Weights of a small transformer language model: width 64, 3110 steps.
Each number is 500 + 40 x the weight over its row's rms, rounded and kept within 0 to 999. Layers, rows and columns count from 0. Numbers have three digits each. The size before them is the row's rms in percent of the matrix's.

# gate: layer 7 MLP gate, 192x64, rms 0.246, rows 36-66, columns 0-63
# up: layer 7 MLP up, 192x64, rms 0.243, rows 36-66, columns 0-63
# down: layer 7 MLP down (transposed), 192x64, rms 0.212, rows 36-66, columns 0-63
gate36 109:516542447520537476497517556452519497453469510519442477514468413513424534510467533549476524537519537415477485496520483468476519505566526442542510465559550574541449536574521460450440496441499524
up36 109:529497485530465517567472452457491411507501422444503509506509481454588503499508579467527431529476527436527500494503495552485493449538522492562504442550541495510474547524456479544498450539401537
down36 096:434534469536539541490483590434504525447551509442485530501513519534508472496427547505505560455453490475479520527552539487494495483463558559537487535448523538485447440441509505398487484456560470
gate37 111:494477536514491494523513499592490564452530474498590471408473561465510520539473521447498422431572517556531541488526464463511488516523493478520576558501492455542550538563494516467473480490518549
up37 115:502500456470574438552493498540542576491458451501491463517510458446439562477565519518540488468462502467481458434553473495498536541534504515484475489537525450531504516482532507518613409485495427
down37 113:536433525525482482532432482521555549515415489529517519539537471510438420536496590472505556501443567432456531519487462519505507466487521492538463438499509511492429490526546521501440443499479563
gate38 096:441508455559492503479508509529456479457601487509469544494528448507487453570493458460492566556512502602549485547502436453513413527469490506533445483534516504483492498491516492407534486510535445
up38 098:488511591456475467524483508542454472606444497452512530529506545562535447492520567535459474582459475449537472500469505538495512509533467449488581491434515499538480512440463469483508442512465540
down38 098:531467471532475506546491526468539514503517455608576468442438528500518444566502554439480521506500476530561557508556517464454489532503515433529508561500513456476435464519542495525463448520571460
gate39 099:538502513466473464505441572532469501553474487494555501538409462582519555528509516503507490519542569487489472531461534490482521456522480517562423470498501500504621464566430458474468500522455511
up39 093:520442505544507430506512452416532513456539510503455526526494461478501514523516466549530431445415435469440426555492448475563509511510455511430537467496452492422475512517536536525498457469533517
down39 107:508444456472442570529497483468483452574549491499465520474510539531552541476455448430470435479500511537438425533553491470531487575474481504437504448464519445472505514549463570480532494509494566
gate40 102:483572513483461489470508467559484472460463542530534368480463524474510482476558533437525461521495534541427514524525489425489522436491514598519534472501529487473523526524505481467445547534557451
up40 099:484527491496454507451470507472502461492484480493536429493456504513509446538563521497501409487500471514441443467473549510491462462472563492547507474567407491524540535464523409465450539436475584
down40 097:501481475574510522510472520566464537505528452562495472502518441533527508462450462483510476476469466569499477407443520485463538543465504534505477536452487467527425539478475545539550461423460601
gate41 110:473459454505522512581492500468473473466567457476553491487483491518477442566544428495547594511522494514495523571497493482561551442493493504525554574427546551552482524525468522516417507523510523
up41 100:446517443506477554491570455487492448527493491461518458628474470504506507520427503520529457490505549442489499503429570456442454571472490491507536472488483527493518487522523446545493513423506426
down41 105:455492491455493462503474521485552471539438470507447543489531533501502468513534521494522524455478490494474578454445564516520554430576438526388534497528498487509481524499438523468571497504435584
gate42 103:484510433515489517564505441478548489518485475448497552502558481501517493514429544500492485544439532496524515517475507499466421453486501563493440427437503505573459485461441439538558418534562522
up42 104:562566533535560494476531509470526431526483501469480498528529507560462456426527546568549526456459522547507468518468585478543490444515533543570502560477495519571483444496481504479503424550501462
down42 098:486542453470450564488497590482468467482540509543485470491443522436403410468478531497524474470499478465515509482495489551556465482469438589516423483484570481527484511553522465498480553507531528
gate43 110:483531533494511472471520483533499432531452419499510586495531414554508531491444479514536489530513493504517533568500518472473454418529470543545520553420583479509487525491496461461502513504536395
up43 109:508502495473585449466470484531490472451493422478521526526553425495534561440542547495537572511507605435493560495527492466525466458531458549546495543539512459530507509482497469445460558456505489
down43 108:497491504479522606511508457474515499530439549550537470448484513466504535544536444490518505533568589416552474497562499559539449550513455487505533473565465483488456505527524509453500468475458577
gate44 099:481467517508595508509534473522460521540464417473446471473421533584477496536499565506536479488514516495461536481569484564467558536561554507482521571522567557501518547459466477473539478499463476
up44 091:461470569439505480508505471443511528459478502529469494504463548507487550543514560521468496508500487575502453445442463462544529577537489467520509494535454416533487502466486414548479488379463499
down44 105:482421536509477511467421494482516457512590497568492540509484481455539457505541494504486513541448525457479511471437585433518466448515480468505456496484509566501505430486552430508444553513454560
gate45 092:432444493510489448443514540527502589460558541507473456508578525523429470520503538489536447447472446551523466443495515506487492493555507595438523459484480486503566552433504484472490522534495533
up45 101:538480506483622521499533488462522480549423426463508570508531533497484482463492490473457512555552643465549510512574487474523501480501545529461486501488501512514422484522508524515497541461475503
down45 104:586522453433518467510533441519508462518497438495577537489535440499413484489417441542465507464499521466508500481463472438456502463545437411472482517518502490512465500451450469536475555524527489
gate46 107:490480538446530477450506470581534473463514498576478555480441473460437484558480495547411543500518500541504495587513497548488479538547537523512392498497515557567568545500518489485484461506494514
up46 103:491509486479457512497487482497518469438431457487521588537468425575538478494538454471447501448486515555453486505574502406420483534525496529529486504538462537464533525492522542482493596445491528
down46 101:603509524426518459563446562509473515454550553509441512479521455510490496494485463453511507530543461422482471527561577485479509470493427495491478513444594533461501508471467461505557488481503548
gate47 099:503477550460498498466491490512508506475513578534513414473506501430526501534537496382502457530549528517525491466491498470482531398566550451454505521501527464489455540462572432545494556535467477
up47 099:486501505529473510494521499479526499496549431512512488495450563541519537483496500504392463450488522550508453540482463580425482455467465464488466452506554471478508488504496566562499494481623415
down47 101:473469486501478510431521426473428558570527508419527421527564528417540489497573481532427538461472537487536546524495507465533427498536535469507454478569476494468476494522517491519473539532513505
gate48 102:461550485457446550538478459498483475496498470549472489518516541504488431440472548472499482519518413430444498544464472448438507493513476508517578451494502582527489427461601464465515485509531542
up48 105:559482490558498529454440510491490493550463525467487550468425460428543476503512454512527437478467507531566559584580471514559502537503426553471464484494475502552561479501466576516486521517507470
down48 099:529433433526480544504501484542562457473535479532468463552486579497530492518444469505562547451523596496528552478512481489496448503505481618561503503446532468494544476498481529530454527429511477
gate49 101:484537451567456480537562493452510465475464507489477480519525548558457460494469431496516424471457529536420537520460529543508508460499535525513581471535445459549480466427596488483461505478508548
up49 106:510526518524495449550515556436523502509539459475572533490436523504523520455403535496419466505458497426560532558496552468529523523552549472480496564461475536487437486470522450551544475467534467
down49 099:479465462507551528494544484415578562503466465511515511496435429465397557443468460419459488516505514487572505528518488516480460545509526507500493464450525539468512559515438510481509574464514485
gate50 088:443488542518468476477614504485475470515478568538518509488438478511487468538527547437476563542455511505512456464457423522491573538559522568518529505494450449549468487477496448478558468565530499
up50 089:558470507530470471410511552521444444489457519490538560455431442513507482447485511583526520471480480471533535525533503428475522470517472502429488530478480509455519457593502515527485440473522413
down50 093:487506506480475519505560585478458549501486514490544432541459525547571492476458471528486499480530511490527513557630474499507462514549560458448447445517524525557471509405525502449553491503519482
gate51 093:502451545515494459501464513540476479528460514485454507432551577521430504493413518427516439540551519507470532498492509454411527496529463482516531459449471497508441514532581566422495487496512553
up51 100:464539439478540493506525543513529485479500507537534440494530539458551495528551517468476499521444507531467491428566479511539519555561536471394377550497504447498525484551476475496516414520503493
down51 104:578510486435439443505443544558518489500490463463490571517488465536552510591497510493556422482501528479519542457464436536553480467550529538490471478485488562466498463567506427475481455539486485
gate52 107:496492482405392560464482469481455409492441480423495445520533519464471501537486533474453498517512545559530472443488500448488466484474558452525506557478452558541490514450518513503507552521477462
up52 107:432514521546485502525520525503533502531495491456383524513450471513520537506453509510498543388426549521406518500457532541535512487557532533487505532540478557469413476512477486513444528501489447
down52 098:526432461518555521448538470460462531461474595499512514469490425498485509500490468571438473454517500430469446506487526445416465498524519549478470541439526604499476499530512489531513512494568471
gate53 089:531458480493508445513529537503486480507512475483524453484570591497507537475567504484450447447540429509475494478474553468562548469473483548522533573533529478410531487448498486465462438510440420
up53 082:471494466476540476530490504530474504540543487463544350477518546509512552434520506493511466461508502472458516476432482403575505462494510568491512584486458467502536507492548447502450476484491457
down53 091:523505499514520597420508568501481532468467493503576502511478532496493484515531482500521484479512498411465565557516440530470528554505519539542439545484496574474415546464536493523558565490431514
gate54 111:554457426476524502477505512470447409464477449535491527511529501511476524516479507499529571475454456537540584488576509481473570492541467545536535504484501432505557429474456547543481506533587499
up54 119:460489464566480540467492530477562500442549509517557516520491515473537474450525417461482457472508540511440465425466556465534478503528532455495415428443533508466453560520548485484463521532535567
down54 114:425445508510442536488449571507510490439484508504507568464422462509510567506519527540476485595482491524414458527454528500460533473545555559473529431534531463470550470506530456549495483485496485
gate55 098:519501466562492534519443501472516545512434503464476521497486475478481508586501495439467526484473584545500527548504469502524527463570529453433478534525554586524474405492505523563488451428557502
up55 099:484466581504523523517504523503438510406515493510468579506567441453541535597489444476488479436512470526502498475518500489569462423521501451478525530543539577522479451552492491523483521521481562
down55 102:550537494530561503466510578532503517506502525532500463435443459468487456557490544504420539498544506478547496508415474535470490570565556532547529484488463477465509545520464534466534512463484386
gate56 113:525516478468465484454483497512479581522512565508460516544471524530447533527468516555549549509501518416475520481526542522514368548546434549483489431454470460509522436467508453487477460561488498
up56 109:460458507492487549464511572502505447498511416469552501471515481547595479522551543483533492491520569428527378448511499475581541417504490509458518537510514483466503487487550483521496450490506510
down56 109:537495470461462473544516492599486424535513532472444621502494607443496542499490454511528472446461501500501464487512474491491525426501497468496537540536495573515502534584493503447540507482499495
gate57 112:527484532498467529479457545471509530521505593462563488507583435485510526484478561563489506474576588460456459538457450531485522479532453432532576476465506515554478491496527491453473535559490525
up57 113:506507418558544461531532484486507471511498460539501489490592503518486465477487477493508461473499499482510512581406481549488513475485502453510470551546485440499519447636482467418477495526474429
down57 113:499449467553484522523549523510507571473497412525541533453612387466457489504529454501568486535522501515459509490499485529454594473494494522541473438477500445506479443461495456503478491467521513
gate58 089:455543546478490455453583477539454520411465486461503493534571526428411479527521493499522559438514468517555473485489469548397446527503506483472488515421460514497488481470544520500527517465529522
up58 095:528493565520493486560474485485375430485473475463482503436431553523473511542519529506431483441525496538501509486461500570489443481561576501514504570477517540447493521486519552476477548447505534
down58 094:541480545465517434531554545452497529512507481530501497438484478506492451493519488505562559519538509399503526568511478467473541452439493527509453509518439536490500538430465511529472565389490570
gate59 102:504451471502469488473469544530537468521553474547551595505506497533537466538497458451542549454527552463514486502472424426535515493554471555502443452523567390475519521555454498506502539507465508
up59 097:566516461544441528494446477526489547528570451555514583529486534460483534484516437577544420506485502489581514555473421488485535531486462478507528519489517488466519489445476443490522474520444566
down59 096:430447447546404523496479552481499514517549479488416466496476509535453431491515457479507509472518429481479505432446460518524462553500518564485472469535519587483478554556527546501477493474428504
gate60 096:544527495532524538474419543477458545538493416440470535486529454475445503537525519592495505440521413455481532507512536565447475538503471483482521476494481521462542570431573461499516489506517453
up60 097:513495452487450514572536482469561421467522505493527489463457469581548497548531538484465604539482569505449539486497506465480536515472555577501507479493516529492467426502486541560525477447439542
down60 101:516508481526511457501458444478461504598549437459513412523560478488497529475549523486512453489477475479525414445508502534437516543490462450466526454573509483557512529502492493506614507517460459
gate61 094:519525480479430480485525545512510559433518495491536549478415488449501536519439485470505557496572523572578481534535503523550566521491519465475514549550442574569518486538435470498469515445518492
up61 100:470506512511512488520520569506464551446494396420524432497488488492469513500484561510485521492492454584476523485508466432487552539480502506450494530561542480475539528581466593506559468455473451
down61 101:520532451497533460497468468501513490492463456555424443420485529545531546589478519420446427556558488519546535476519453489508498491450499456505481531505514576500511458582494507485523536511555552
gate62 101:522572543476476500478473423492543496496532495589524460449511454489447517513543514536539509470473492485541504531492549488481498425476507555456484504560505519553413500511589496552397455476473452
up62 102:506571554487544506493427447529432503503525488530502468512457494473489447527524506508565510478506472503524551516398559473467546468453524450497515497477452546509510422536515527503495488610572435
down62 084:590500480513446506524579554426544520479538497466448433487494476554562541484520492558512455492492496523446456477543425489507497514482526518481476482460585493549533501566476567542455539540548494
gate63 096:541465513428512487482528536487459561510550489593452499519476507542497555553519517465558552566606504468452496449473483465505522575563463567512558501499504559509533502476482477508525434527504526
up63 113:435556523508516480569509584416481411508579495444512450495493490564457475474466480570472496457496489559526515474467492509481404481547508512522490497523472537482531447564523473505484552471451491
down63 116:553494502555528556532486547465497441479507429423486493497506455523503498502467499550447480474498456596473542549385481536487507509542496507526566513559419542515445465504566510474470504524526469
gate64 107:522458431547500554528535456496519530508596510478449540498529428523481558494528432449451482464510541447449492439522451486508484479459364476524470488518457540560510525499508537499484501494489540
up64 115:481503535502515402462462550454515543546567405558569482484487489475642468506508505534498492507502449532536517467492507522468532488524457511483525454496548470530554522521505515508516487500554414
down64 107:501475425482486543419501547546502521375514492527551562533490523516429442438470544494501471519447476513487529551462467508494478517471515502502439530551453462514493498439418467549534456488525475
gate65 096:470513566523495471496442499558528519400464521458457545505476501431469505558511468436549488500543524566494478470524473539519500447577461486484470455538501487481485513448607501435476510568456492
up65 095:566457440410531548515483458514535501501467512511493505443527530544436525516492479523501477547548602463455492412554503505470524488479536459535543500568519551439523477494475572486483499459451555
down65 097:469508451470489539499488539501521533521511439516480476528459523538546506425542483477502500465473534530485485476533555405551455471454465488531533512534484515392418495418565548431480530508526560
gate66 114:509467464466486473467512488521495498469516476588505503534584368478495527490511532522485487497548543480473507532473559499533418539515471534432525487497528522550524513492501522467477597416454430
up66 100:576502454518414466507494490478494539539531525500463509500545432477540542543494491506563457502523472494480422488520596502435527522427475498551526542504467459493517598485501505507543524434445560
down66 099:556457475532497420452511492432531474518451458482496526509498461489488538534481511489461527557515541499419532476440511526601474550551509507459554477529479544580504594487485540459493508423511476